config.yaml
vocab_size: 32000
positions: "rope"
lr_head: 0.0066
max_seq_len: 1024
doc_mask: false
dataset: "wikipedia_en"
Each number is 128 + 32 x the weight over its row's rms, rounded and kept within 0 to 255. Layers, rows and columns count from 0. The size above them is the row's rms in percent of the matrix's.

# layer 2 attention value, 64x448, rms 0.0302, rows 63, columns 128-191
size [104]
[[182  82 130 165 130 158 104 125 108  98 213 135 126 173  76 183  92 187 160 217 138 142 151 106 151 166 185  87 155 127 153 160 158  16 155  88  88 129 145 154 130 131 169 152 123 136 141 126 134  78 125 149 197 133 168 148 147  99 106 125 124 182 151 145]]
# layer 2 attention output (transposed), 448x448, rms 0.0332, rows 63,127,191,255,319,383,447, columns 128-191
size [109 108 119 120 102 108  94]
[[113 126 116 147 134 180  60  82 102 175 148 109 129 147 107 131 157 170 146 138 138 115 152 134  83 156 134 118 125 129 124 117  49 155 142 123 108 138 114 137 158 120 228 113 180 167 181 124 117 137  69 108 127 122  78  87  86 129  59 115 138 155  98 111]
 [110 115  60 104 101  58 103 166 118 145 163 120 114  15 145 143 144 106 101 129 134  94 129  96 151 178  64 126 119 138 123  92 152 128 205 109 147 159 150 106 146 156  73 132  95 147 131 154 108 127 154  80 125 174 187 109 158 171  90 126 137 120 107  94]
 [ 80 132  94 146 137 155  70 138  94 190 137  94 141 152 131 106 149 163 146  82 156 103 148 119  74 159 144 124  97 110 145 151  72 159 180  92  72 123 118 111 128  80 201 101 139 141 188 120  87 175  50 128 108 101  85  22  74 111 114 103 140 136 166 121]
 [143 162  73 146 167 143 141 109 116  96 116 127 128 185 133 111 109 121 156 151 108  90 151 117  64 163 102 164  80 103 145 126 108 110 157 167 175 147 157 140 174 126 149 167 149 159 187  91 115 120 124 117 178 149  97 120 171 102  94 134 119 163 142 194]
 [136 149  94 157 107 131  94  92 135 139 117 107 125 128 171  82 200  96 113 117 110 113 107 100 105 142 151 141  86 125 180 142  99 158 150 111 147 136 166 124 155 131 159 148 122 202 192 137  88 100  84 119 192 133 134 136 158  83 105 134  93 215 103 128]
 [ 96 113  93 151  96  72 120 106  74 198 151  67 114 173 100 104 114 177 135 122 176 143 146  30  72 129  91 177 130 108 113 138  89 135 144 113 138 128 154 149 126 120 120  99 148 156 165 115  82 162  62 118 161 136 123  13  70 123 102 160 163 142  86 153]
 [143  88  81 176  68  46  60 128  93 107 140  59  83  83 141 120 133 103 128 109 163 138 123  46 131 137  46 135  54 141 103 109  81 173 112  97 127 113 165 137 129 165 135  81 122 160 156 101 128 158 115 125 128 128 103  65 177 131 124 155 123 158  84 110]]
# layer 2 MLP up, 2688x448, rms 0.0128, rows 0-48, columns 128-191
size [ 79  87 107  93  86  93 104  87  92  99 193  72 105  88 107  65  70  62  84 103 100 202  74  86  72  94  92  94  86  89  71  82 113 161  70  78 137  95  91  80  82  85  88  87  88 101  85  97  91]
[[151 190  98  62  92 116 133 134 126 190 213  58 149 156 105 153 172 109 113 138 120 143 114 118 123 123  89 100  87 119 149 128 158 103 138 144  57 138 161 130 128 215 111  77 110 132 126 127 145 152 127 132  87 144  94 123 138 167 159 117 135 137 123 133]
 [166  50 138 161 117 134 109  71 146  75  71 137 133  82 115 142 161 158 130 144 102 151 143 161 141 145 188 113 105 139 149 131 161  96 126 190 144 132 140 112 140 153 134 135 101 130 147 114 137 145 119  97 149 116 142 119 141 109  86 134  94  80 138 124]
 [136 155  95 128 143 157 147  95 111 186 106 184 127 122 165 103  90 116  64 166 166 208 161 171 144 148 170 127  59 133 166  84 101 114 147 136 110 169 151  84  84 172 158  93 135 147 152 144 132 140 114  97 131 122 130 136  74 138 122 177 131  82 127 100]
 [137 144 131 173 115 137 128 160 132 177 193 205 111 185  94 120 189 151 139 146 102  71 121 130 156 118 158 146 130  62 169 120 177 157  96  91 151 131 189 124 112  90 136 135  82 128 149  89 120 133 160 138 130 135 100 120 108 136 126 125  92 145 114  73]
 [168 153 126 159  76 128 130 118 152 121 106  96 135 107  96  89 211  99 210 142 125 120 145 127 144 164 121 112 173  66 135 101 143 112 135 115 140 136 126  67 171 111 129 249  68  92 137 135 153 116  92 125 176  88 155 118 154 115 141 117 108  78 114 131]
 [133 128 193 134 124 170 117 102 150 138 102 114 104 126 106 170 142  89 131 130 127  67 131 136 155 135  63 135  86  86 135 116 165 152  99  53 177 136  88  81  90 137 125 144 108 135 142 117 126 104  60 125 132 121 121 143 126 111 105 115 123 104  98 136]
 [161 124 112 143  84 139 105 108 152 110 107 189 106 138 191 119 107 138  93  97 128 140 133 129 136 124  99 141 115 149 131  78 155 156 144  91 136 135 167  96  83 131 145 182  48  84 150 150 108 116 133 147 149 114 185 147 144 115 113 160 125  88 109 140]
 [116 111  45 160 159 127 180 133 160 112 140 106 145  58 126 128 131 137 141 140 120  59 121 124 107 149 168 137  96 104 155 131 219 156  72 117 106 131 124 149 111 167 160  64  83 146 145 109 133 166  67  91 155 138 165 144 138 111  78 130 103 119 100 141]
 [146 101  93 189 169 149 152 104 107 134 116 209 147 130  77  69 199  98 137 132 131  99 126 190 130 145 149  97 120 157 154 116 187 127  95 126 125 157 122 113 112 167 162 139 111 144 156  99 148 187 102 156 194  98  26 109 119 155 153 111  95 128  86 180]
 [118 120  85  92  90 140 131 109 136 129  79 134 141  79 116 111 170 153 125 145 140 147 161 160 142  86 147 135 142  49 136 135 165 102 116 107  91 116 164 153  75 122 184  80 147  88 130 151 126 141 128  99 196 100 120 114 160 122 104 162 122 106 178 168]
 [183 146  73 156  97 172 136 134 165 116 129 140  91 142  55 139 118 148 139 132 127 107 203 147 144 163 110  76  82  67 158  65 163 142  68  34 138 205 135 124 114  98 101 140 110 160 163 152 165  98 128 121 176 101 147 148 151  82 108 169 119 140  77 173]
 [138 167  45 172 177 143 152 122 102 144 133 231 119 124 124 188 127  46   9 149 148 154 147 192 153 140 107  96 104 141 158 125 226 167 100  94 176 116 138 163 149 146 137 119 186 116 152 157 114 143 140 155 142 101  64 135 134 110 111 133 155  93 134 192]
 [158  97 115 111  88 140 163 106 138 113 114 116  96 114  52 148  75 103 177 156 124 159 132 164 178 160 194 119  58  66 171 102  94 125  91  79 114 151  72 126 147 139 137  22 107 148 140 170 128 123  92 112 149  95  96 150 116 102 100 191 118  96 141 148]
 [134 177  75 199 173 139 142 112 115  71  84 209 133  88 145 116 142 149 120  92 164 135 130 141 152 151 100 173 145  84 161 114 158 174  93 107 113 142 111 135  71 163 134  54 125 100 143 117  92 122 110 131 179 130 101 135 180 170 103 107 122 171 131  79]
 [158 149  69 135  86 133 134 165 156 118 145 214 120 128 107 115 129  91 104 124 150 102 166 153 164 109 149  84 150  97 123  83 174 136  91  79 164 135 186  84  91 187 132 197  59  76 126  98 154 181 121 102 122 129 132 133 137  99 135 161  99 126  98 132]
 [140 100 110 108 111 129 161 105 123  86  69 170 107 135 115 105 138 114 150 142 145 171 162 169 129 162 104 124  99 208 132 103 114 125 114 123 177 163  90 164 165  65 130  63 157  63 148 175 119  88 106 147  87 103  98 118 133 123  91 130 130  69 112 116]
 [146 128 121 115  73 160 186 114 118  50  83 121 108 109  62  82 107 171 119 131 125 104 149 120 130 137 171 140 138 109 120 123 138 109 121 137  50 133  85 132 102 100 135 108  95 122 127 118 143 109  24 117 135 114 119 121 148 140 128 127 131  52 126 125]
 [155 154 131 130  48 118 152  60 162 196 101 118 146 117 141 161  89 128 123 181 126 135 125 138 127 108  98  93 133 125 171 129 108 139  93 123 142 153 140 141 124  78 104   0 134  69 146 141 150  83 124 126 157 119  90 116 163  63 137 109  81  84 114 139]
 [129 139 115 158 117 138 148 133 125 110 123  81 130 120  28 125  85 151 101  96  97 130 159 113 141 146 101 132 133 121  88 132 104 121  90  50 152 129 139 106  93 125 132 148 156  90 122 125 117 142 100  87 149 122 141 159 110 127 157 152 125 167 156 189]
 [143 130 149  90  74 148 143 145 134 143 193 148 109 127  43 141  97 142  56 131 146 117 149 126 165 142  73 141 149 150 129  94 120 146 102 134 152 159 137  94 107  99 152  39 160 115 139 155  90 130 120 143 149  81 132 129 159  86 117 163  93  63 109 146]
 [131 164 149 109 112 159 129 133 122 123  92 163  96 167  68  95 129 143 106 119 114  99 152 141 135 125 139 133  90  66 105 104 158 155 103 106 190 157  55  98  73 146 101 157  81 135 151 139 131 134 103 142 103 137 116 144 132 126 166 152 127 129 125 137]
 [188 153  68 123 142 180 126  91 108 108 113 164  64  95 133 156 126 141  92 147 135 136 193 106 152 142 104 162 116  79 111  82 163 162  88  28 175 177 168 162 137 132 101 136 112 133 167 149 100 110 140 106 137 137 208 183 142  90 106 148 122 162 114 163]
 [147 130  83 177 132 156 176  98  93  71 139 203 119 112  99 119 120 120  60 121 134  96 121 118 117 139 133 114  75 145 127 115 185 126 110 105 142 151 143  95 126  66 127 167 154 110 117  97 138 142 179 154 108 147  69 147 113 104 133 138 113 140 124 127]
 [139  97 112  81 125 150 149  93 161  67 108 166 109 106 161 116 129  66 125 126 125 129 156 148 117 159 105 106 105 199 145 123 136 160 137 116 151 135 140 114 117 157 171  91 178 174 120 117 122 103 133 128 169 114 167 141 126 120  83 179 116 118 125 201]
 [140  58  81 129  71 136 163 137 105 217 101 172 122  74 137 131 117 102 111 138 114 123 151 144 150 150 152 117 145 124 144 136 145 133 110 122  90 121 125 183 155  94 157  83 117 138 141 148 112 129  59  99 157 111 182 130  99 115 143 139  70  79 135 141]
 [129 137 115 164 133 150 138  87 150 157 101 131  96 103  74 150 123 154 191 152 118 112 131 128 156 137 117 120 116  36 158 121 151 146  83 113 121 134  65 148  52  74 152  78  93 142 155 139 146 131 157 110 187 146  57 133 151 121 161 127  89  96 105 125]
 [190 153  73 110 106 128 109 101 105 151 101 116 122 151  66 130 117 132  87 125 128 118 165 196  80 155 146 102  57 127 110 102 132 125 174  98 161 138 125 169 165 142 176 176  91 105 132 106 160  81 122 100 152 123 122 138 103 117  76 163 121 130 132 171]
 [128 166 126 124 108 175 130 125 130  83  88  40 109 197 135 124 126  63  90 138 120 146  93 184 115 166 125 111 113 122 139  92  96 140 156 102 104 169 126  57 144  76 135  65 174 132 134 156 126 107  78 152 160 121  83 130  88 172 115 180 119 142 105 140]
 [145 162 105 118 141 129 158 115 152 188 158 135 109 143 119 173 119  96 146 142 131  67 128 133 158 137  85 127 144 147 178  82 124 158 143  91 183 144 172 170  83 146 139 223  91 112 145 182 173 110 149 129 127 131 122 123 119 130 167 157  89 154  94 122]
 [117 162  80 174 140 147 183 123 156 141 176 176 111 137  95 121 110 103 165 120 129 129 127 108 118 141 161 160 155 108 134 105 138 160  72 101 149 115 115 140 110 159 167 120 100 118 139 103 130 129 130 117 179 134 150 123 176  96  70 144 111 129 118 136]
 [148 100  93 153 137 114 155 118 137 102 139 119 160 100  14 144 155  98 194 135 162  99 122 102 127 133  82 131 114 115 141 104 166 175 138 128 164 151 168  93 143 137 104 192  34 184 129 100 132 151  74 150 139 153  47 130 138 135 164 116 114 145  91  69]
 [125  48 119 163 129 143 143 110  97 184 104 178 105  86 154 159 146 122 150 129 137  61 141 129 150 133 160  95  95 195 109 120 101 169 127  72 204 116 139 101  97 194 172 211 125 102 138 135 114 112  96  86 120 109 206 130  74 121 111 128  98 125 124 145]
 [174  92 137  95 140 116 175 113 126 170 147 105 157  41 126 144  95  95  81 142 121 151 201 120 167 134 135 102 149 166 173  94 190  94 122 149 166 144 129 155  72 144  85 186  99 144 140 144 140 199 111 133 120 116 142 141 153 133 117 139  93  85  96 104]
 [186 109  77 135 104 138 132 114 143 127  71 189 124  91  97 156  68 111 137 103 167 106 167 106 158 151 125 112 120  98 152  72 127 127 127  88 109 164 198 151  98  92 136 184 116 121 164 145 161 140  98 122 167  98 148 138 166 130  73 147  98 143 150 114]
 [145  33 123 136  74 111 106 117 131 211 127 140 156  70  99 110 168  92 148 157 109 112 132 131 126 135 186  97 137 133 139 125 164  97 142 105 129 142 136 145 121 193 162 158 102  72 133 132 146 146 118 117 138 122  77 118 161 125 104 116 116  88 116 150]
 [180 113 145 121 182 136  88  93 131 118 176 154 103 163 140 153 151 121 129 105 137  82 121 129 145 150  53 147 151 114 105 121 123 167 176 112 164 178 147 100 157 190 158  96 125 101 133 122 170 110  98 138 170 135 227 140 164 132 172 120  97 188 142 145]
 [132 136  76 102  93 173 135 107 107 120 172 180  98 123 118 148  90 102  94 164 142 134 148 162 177 150 109 132 119 146 133  71 158 173 157  75 145 162 120 112 116 119 111 119  95  76 108 174 174  87 155  98 157 101 132 167 115 123 139 234  97 151 131 139]
 [148  67 103 173 119 135  88  90 115 134 130 142 132 121 115 168 140 120  95 155 137 117 158 101 108 113 130  81  83 200 192 123  80  98 122  79 159 130 151 161 119 210 109  77 185 131 138 110 140 123 153 131  73  97 128 156 159 155 165 126 119 150 100 122]
 [109  80 154  98  92 149 189  81 104 133  87 120 116 128 145 104 108 150 137 162 136 153 135 120 122 133 106 133  73 144 157  90 186 135 137 108 134  82  87 158 167 118  79 229 111  97 142 187 153  68 162 124 106 120 145 134 119 126 183 147 139  99 107 130]
 [145 152 171 126 121 132 151 122  90 101 157 102  73 173  60 119 124 158 110 131  90 118 160 115 151 163 146 115 125 104 135 103 173 174 135  52 160 160 100 166  87 182 147  94 126 123 138 116 112 106  94 170 135 117 116 137 159 122 183 162 147  69  80  71]
 [147 139 159 121  88 155 103 138  96  61 160 197  89 170 106 176 125 122 113 145 157  93 133  70 214  96 189 136  88 113 127 113  92 159 112  66 156 118 152  96 167  90 130 126 156 124 145 122 132  98 104 123 177  90 147 137 180 135 144 134  90 134  75 125]
 [133 103 164 159 129 149 147 125 144  87  75 162 124 161 153 135 110 134 182 130 117 165 126 190 194  99 140  97 136 137 124 109 129 150 140  72 126 151 129 130 135 125 147 167 124  40 132 161 119 108 146 127  97 144  39 122 159 138 101 140 138 164  94 123]
 [141 192  68 176  81 132 169 125 144  42 150 194  96 105 155  79  65 184  65 111 144 155 134 163 123 152 127 102 109  77 159 111 106 138  97 145 107 116 110 180  61 166 199 132 125 154 140 100 157 128  95 108 170 159 156 147 110  92 126 163 115 135 137 130]
 [143  82  80 151  63 150 146 122 112 124 118 204  91 113 183 142  78 161 120 149 114 122 145 128 178 142 129 118 110 120 138 106  71 130  99  45 175 136 148 107 117  38 112 128 160  84 131 168 137  88 168 105 130 119 193 144 138  99  85 169 119 145 113 135]
 [153  95 112 172 111 149 134 104 170  67 134 166 127 118 104 133 109 116 179 132 147  90 132 111 169 120 144 131 142 137 106 118 109 154 110  71 156 152 147 111 132 161 170 145  57  33 129 145 133 119 140 122 114 144  70 124 124 151 155 118 101 123  94 124]
 [182 116 112 108 125 143 134 111 129  87 145  74 108 125 136 151 124 129 130 129 136 140 123 127 103 137 127 124  88 140 111  95 101 137 150  97 169 155 111  89 104 121 143 134  72 166 132 163 146 130  89 130 107 125 147 132 101 128 101 191  86  79  49  92]
 [150 133  90 151 187 131 157 111 155 185 133 138 107  88 200 135 166 154 129 126 134 107 143 123 134 148 194  84  82 132 180 101 117 132  74  87 185 118 159 165  68 162 153 169  82 117 153 131 180 163 144 120 129 126 148 135 163 114  55 164  93 107 139 178]
 [132 137  77 101  97 142 146 131 120  78 134 250 105 137 114  80 140 132 169 105 172  47 142 155 137 109 158 124 103  94  89 132 162 167 128  63 145 151 153 124 137 183 189  39 116 107 138 130 105 174 122 140 107 105 227 130 144 141 110 108 123 135 109 115]
 [115 174  86 142  75 147 219  97 143  94 127  83 130  89  44  98  74 133 130 128 132  75 155 123 103 135 149 145 115  73 122 112 135 129  83 125 202 138  76 176 108 164 186 147 115 133 128 143 150 108  97 117 142 147  69 111 136  92 130 147 125 129 109 157]]
# layer 2 MLP down (transposed), 2688x448, rms 0.00878, rows 0-47, columns 128-191
size [ 73  80 106  87  85  83  97  68  88  99 230  64 113  83  97  57  57  59  80  99  99 255  62  91  56  87  84  85  73  76  56  75 127 193  59  77 147  89  80  71  86  82  81  73  92  82  80  90]
[[ 71  94 165 169 136 119  70 133 117 170  76 128 104  99 157 105  57 182 143 118 113 139 166  66 119 103 153 186 117 104  87 138 101 140 133 133 165  91  78 128 164 127 169 143 139 127 125 113 177 100 154 182 133  33 105 108 119  59  93 146 204 114 135 118]
 [ 65 137  99 102  74 124 118 173 126 134 144  38  91 101 136 103  90 133 132 126 167 140 158  96 158 102 135 172 111 117 101  91 115 152 136  75 149  65  98 117 151 111 128 136 144 101 137 150 113  83 137 119  95 121 159 128 118 127 123 131 127 193 103 181]
 [133  93 127 137 143 157 158 170 162 105 139 123 169 144 115 152 189 120 153  97  99 166 134 150 174 134 128 140 142 103 150 142 153 131 105 135  92 109 104 121 124  67  80 124 123  91 110 132 139  90 118 142 118 148 127 123 177 137  94 111 123 137  92 140]
 [142 144 153 101 138 123 111 125 126 135  77  66 158  23 213 117  74 117 108 133 152 137 151 118 106 153 157 143 127 163 103  93 145  92 114 141 148 168  76 159 131 120 160 100 158 122 117 185 166 125  81 188  95  52 165 144 183 151 171 164 163 123 122 164]
 [ 92 144 107 119 119 168 122 172 126 112 171 186  92 117 147 127  28 150  90  98 143 157 123  92 127  90 171 141 105 124 132 142 121 177 131 130 111 122 189 120 153  95 121 109 193 126 150 112 154 103 132 122 128 154 146 132 149 133  91 189 114 222 133 186]
 [166 137  87 105  71 112 153 142 123 109 124 173 125 119 151  91  73 181 138 165 131 165 131 186 136 174 108 104 127 110 131 195 128 137 138 130 109 138 186 167 157 161 148 135 187 101 146 148 173  88 165 149 130 137 163 106 107 126 138 182 121 131 163 195]
 [120 122 144 145 144 163 198  98 113 180 128 133 147 148  96 102 124 137 174 127 101 131 141 100 178 101 143  97 135  73 136 183 131 113 106  86 118 127 135 121 114 157 132 131 144 151 142 121 201 162 132 110 143 148 100  90 155 143 148  54  84 118 122 107]
 [144 119 195 167  91 109  65 108 127 155 113 155 121 146 135 156 129  95 111 101 115 129 205 145 103 117  81  87 161 171 102  96 113 117 186 124 142 130 184 101 156 141 113 168 111 109  55  71 166  87 148 138 108  88 105 145 164 160 154 109 172 101 144 106]
 [189 213  79  91 146 104 158 137 174 126  90  80 135  92 108 159 109 144 121 117 100 145 183  97 107  98 170 105 170 141 132 167 122 153 136  90  75  95 171 123 130 117  86 124 101  77  99 161 105  48 131  99 131 121 156 166  53 130  69 105 126 110 138 144]
 [145 138 183 159 139 149 128 155 123 138 152 143 100 135 175 107 100  97  91 110 138 140 124 123 180 181 107 120 134 146 136  69 148 143 172 158 184 161 105  83 132  63 126 166 149 118 125  93 141 126 130 146  99 172 136 151 120 127 144 163 136 182  96  84]
 [107 111  91 134 117  96 115 157 123 155  88 132 143 122 173 138 139  74 142 119 151 101 110 143 142  96 118 113 171  98 105 185 137 113 116 139 102 105 108  84 153  78  89 141 199 124 134 162 100  71 166 111 102 139 150 110  93 150 151 116 139  59 122 131]
 [161 136 170  92  77 118 169 163 190 124 152  99 107 117 102  89  90 193  98  81 135 121 166 151 162 124 150 108 169 168 167 137  84 148 173 123  97 164 142 110 113 174 138 118  40 127 120  84 128  80 108  97 137 130 159 125 134 165 122 148  82 186  83  87]
 [ 67 133 129 125 145 151  43 127  88  99 147 164  92 130 197 110 105 144 142 131 123 124 156 113 106 135 117 125 137 126 103 111 116 105 184 157 129 109 185  99 155  82 100 174 153 103 155 108 114 113 165 137  86 141 200 105 117 135 178 189 154 189  76 146]
 [131 134 186  83 156  95  73 150 154 153 172  72 102 139 134 175 122  80 115 164  88  99 183 126 119  84 120  96 137 168  93 156 125 129 135  86 149 137 180 110 138 206  97 166 126 127  88 158 177 112 152 162 111  66 126 128  91 136 121 147 108  66 128 177]
 [119 135 178  93 131 175 117 115 107 158 122  81 115 115 183  86 123 139 103 155 112 166 126  50 142 160 141 152 121 133 158 121 129 188 143 139 102 145  91 154  94 178 146 111 147 130 161 161  90  83 138 171 166  91  86 144  57 179 119 162 128 118 158 169]
 [116 133  88 114 137 160 170 139 130 126 109 160 122 145 127 173  97 127 109 116 119  85 133 131 160  97  99  96 202 104 151 215 168 167 107 120  83  97 208 145 148 203 126 125  88 116 120  86 118 120 151 123 193  92 121 119 140 143 113 163 111 163 107 182]
 [127 110 122 127 185 103  74 127 143 105 111 134 159 142 149 173 144  89 107 154  92 124 165 154 136 111 110 116 149 104 139 137 146 197 105 151 151 100 126  67 165 135  95 160 149 114 126 112 100 113 147  98 142 102 135 115  57 123 130 131 123 191 131 132]
 [106 128  94 152 186 143 122 159 154 117 166 163  48 163 154 162 123  84 109  90 151 138 191 174 157 173 109 101 114 126  68 173 111 145 176  84 160  86 157 125  97 138 150 153 114  92  94 120  90 153 160 111 165 153 122 157  66 167 114 130 148 157 114 127]
 [149 117 128  92 120 121  59 125 182 118 112 140 148  93 149 142 129 137 159 142 119 132 142 103 148 107  81  92 139 135 121  91 144 174 136 139 111 145 182 141 141 170  86 123 128 123 152 165 180 103 130 186  83  65 109 103 128 148 121  96 147  77  94 103]
 [148 154  96 122 178 128  98 128 110 110  82 122 128 144 132 149 108 132 166 130 156 139 143 117  97 104 134 146 125 110 152  97 100 163 140  98 124 120 123 108 148 166 137 135  70  90 126 101 153 144 139 107 162 151 139 137  69 167 137 144 147 181 157 205]
 [167 126  75 105 156 129 162  93 139 115 105 169 177 111 117 186 141 119 104 187 140  82  98 171 193 126  79  97 169 143 149 217 137 154 129 156  65  96 185 159 117 130 133 112 114 129 127 132  68  99 149 135 154 142 132  93 103 117 124 108 106 117 130 129]
 [ 52  78 184 152  60  64 158 153 184 119 140 162 158 196 138 155 128  97 146 128 140 131 105 176 136 144 130  69 155 150 128 183 128 113  72 185  99 165 108 137 133 131 171 121 122 145  82 126 144 110 107 114 138 156  82  91 134 159 161 130 125 119 181 105]
 [109 168 111 115 149 107  95 115 180 123  33 101 111 117  78 157 179 142 177 152 120 128 138 150 135  94 102 128 145 116 132 177 147 133 110 138  88 103 139  98 125 150 128 135  67 109 173 144  89 101  87 104 145  42  99  74  96 121 104  77 121  79 164 140]
 [148 159  91 138 125  94 165 129 110 147  99 147 158 120  17 153 154 202 112 128  90 136 120 127 162  71 100 135 153  54 124 162 135 145 110 100 133 104 142 119 128 152  90 143  70  72 171 162 166 109 138 137 125 110  56 125  91 137 128  41 128 120 124  96]
 [183 149 101 159 150 157 120 100 152  70 117  99 115 119 124 161 128 105 158 103 111 107 134 124 113  72 110 134 116  88  51 153 135 126 133 154 163 105 157 119 147 148 143 133 128 113 121 146 151 149 137 184  90 138 122  91 197 132 118 104 193 148 134  85]
 [122 125 132 105 139 117 120 154 139  98 137 126 124 143 142 174 155  85 108 149 139 115 149 113 115 141  92 118 105 177  94 136 112 123 161 126 119 112 197 103 129 167 102 184 184 125 108 176 111 102 127 125 100 131 171 124  77 131 132 175 152 167 182 179]
 [ 47  80 128 169 152 156 127  85 144 143 148 140 152 118 159 127 134 183 150 145 126 104 148  93 177 114 116 114 134  83 162 116 164  78 100 166  52 115 143 109 151 100  94 121 128 154 147 176 116 145 132 111  99  89  80  96 164 111 131  94 158 170 125 135]
 [124  83 108 147 201 104 126 122 150 126 129 195 166  70  82 164 138 192 139 108  85 131 175 114 146  91 143 134 137  79 136 185 127  97 125 121 151  53 137 193 135 105 138 146 142 101 158 132 182 101 181  85  88 103 162 123 134  59  96  68 114 110 142 107]
 [178 116 111 174 186 133 119 104 138 125  66 147 105  87 128 106  55 146 111 164 112 131 187 180  98 100 172 157 135 113  70 194 120 140 110 176 117 158 122 149 128 165 183  94  80 137 123 140 103 156 140 124 165  93  82 150 110 100 123  93 137  60 163 139]
 [152 149 152 124 141 121  86 120 102  88 100 122 179 130 120 188 147 122 111 189 117 128 141 190 112 113 105  94  96 107  85 165 159 172 159 174 152 144 211 182 112 153 120 147 103 137 153 155 132 136  91 114 111 135  72 164 108 177 147 104 112  81 162 152]
 [163 162 100 130 151 125 199  78 110 102 118  89  86 156 124 102  88 155 117 132  97 180 165 108 111 111 153 131 137 136  94 213 120 136 142 116  76 108 120 123 171 124 144 122  85 100 141 135 108 124 185 131 115  83 153 124 128 139 112 125 156 101 166 181]
 [185 175  99 127 160 149 199 107 165  94 124  93 148 115  60 142 178  88 175 154 125 167 115 153 116 111 133 113 138  79 128 170 142 101 104 204  83 165 132 125 115  99 116 112  78 127 126 151 110 136 105 125 123 146 105 115 161 128 150 102  91 134 147 177]
 [114 119 132 171 169 160  81 121 132 150 132 160  69 149 196 104  43 142 114 166 123 125 113 152  99 150 119 127 123 145  62 136 126 157 121 123 131 112  84 150 131  78 147 121 169 147 113 118  94 129 147 142 109 108 184  92  50 102 137 151 217 178 164 202]
 [121 123 141 176 143  94  68  88 131 112 213 121 101 141 163  98 189 136 133 162 139 130 138 163 114  96 164 175 109 115  92 131 130 205 104 143 183 134  56 119 124  88 118 115 108 163 107 148 136 123 157 158  85 143  71 142 111 121 123 158 143 139 133 189]
 [111 124 128 171  90 210 107 139  99  88 151 144  55 152 180  89  53 187  94 109 173 101 156 105 128 164 130 155 108 146 125 164  69 141 175 147 108  96  97 104 152  87 135 139 160 105 112 106 118  78 116 109 118 108 142 135 115 144 128 160 143 190 137 146]
 [ 85 173  92 160 180 175 160 106 168  91 110  72 136 117 130 108 123 137 161 154 105 171 150 107 104 132 159 174 107  79 146  74 159 101  82 110 138  82 165 105 134 166 111 127 140 133 159 196 132 168 131 146 107  89  51 109  62 131  98 135 145  85  99 172]
 [ 80 104 180 101 155 165 107 145 180 141  98 121 106 116 119 121  98 139 209  85 130 142 120 111 150  89 105 156  79 131 169 118 127 140 158 154 170 140 132 108 156 200 145 142 100 134 169  90  99 140  98 111 135  62 110  68 117 159  94 109 133  66 132 129]
 [136 118 132 140 162 112 145 150 129 129 102  85 129  88  98 121 107 118 171 107 122 120 103 158 147  91 166 154 151  71 109 111 136 167 155 119  94 134  99 101 153 112 182  99  77 110 141  96 113  95 106 111 118 116 106  82 139 121 117 111 150 121 132 159]
 [202 146 134 138 169 111  60 174 184 128 168 174 152  99 141 136 153 126  97  88 111  94 135 155 220  76 133 106 130  81  94 174  89  75 116 140 128 236 144 128 111  89 167 136 100 128 119 159 113 189 142  93 109 141 149 103 155  90 128 141  91 134 136 112]
 [169 101 121 130 162 134  80 183 149  89 120 138 134 113 133 204 143  76 151 127 164 111 103 130 100  98 135 116 110 139 111 141  84 115  90 124 135  94 137 186 156 153 117 113 146 130 149 185 120 154 130  93 147 130 148 103  72 138 107  98 126 196 146 187]
 [129 152 103 137 200 113 208  90 194 146 120  84 183 107 116 143 157  95 173 105 128 154 144 138  74 124 123 145 168 122  99 117 137 158 114 164 146 184 121 116  82 159 117 124 103 129 154 164 121 151 104 156  97 119 109 128 107 114 134 118 158  86 146 146]
 [164 139  77 123 191 126 162  62 133 146  97 136 113  90 112 135 184 138 162 163 107 145 134  90 111 113  92 159 145 131 134 204 155 111  84 127 133 113  66 157  87 166 124 129  80 169 154 159  91 155 122 142 146 101 107 135  97 139 141 114 118  46 178 145]
 [128 130 168 116 135 127  42 102  95 122 144 133 158 156 109 175 237 120 149 159 121  97 166 117 130 104 109 128 146 110 137  91 143 109 174 113 122 170 164  96 133 165  74 143  76 122 103 155  89 168 151 122 100 100  70 132 150 203 121  50 109 102 106 110]
 [142 120 141 131 182 141 117  94 138 139 106 160 143 122 144 115 113 102 171 143 107 125 170 176 132 112 125 113 140  78 120 163 144 132 129 182 144 177 172 170  90 214 173 141 115  93 173 124 174 116  69 169  97 135 109  64 131 145 173 112 116  75 121 155]
 [152 147 114 113 175 161 168 125 106 166 130  83 109 146 111 177 181 126 115 186 123 154 115 153 105  96 100 158 146 127 142 197 160 143 118 124 134 104 127 177  72 150 107 120 135 154 146 158 129 122 135 161 147 100  73 118 104 147 112 113 114 125 204 154]
 [ 54 129 117 142 127 122 101 122  78 136 113 178 174 120  90 156  72 122 135 103  85 115 129 121 171 117 129 103 190 127 133 149 124 128 105 120  90 100 168 110 135 157  61 121 161  99 153  92 166 114 168 140 137 126 132  98  99  96 152  72 181 199 210 145]
 [127 133 130 206 152 132 112 149 107 112 119 182 141 104 139 157  72  83  97 200  66 146 124 188 135  93 142 133 159 113  81 212 117 178 174 150  91 170 145 159 145 106 152 114 117 117  92 124  65 126 106 157 169 125 141 114 117 132 206  44 173 118 141 104]
 [109 183 156 116 226 128 174 109 151 150 134  69 100 130  91 173 192 119  89 153  96 184 107 126 150 141  87  89 187  97 168 105 136 119 113 130 149 114 124 126 100  78 127 143 123 122 108 124 123  92 119 148 120 118  53 126 115 112 149 158 124 143 117  85]]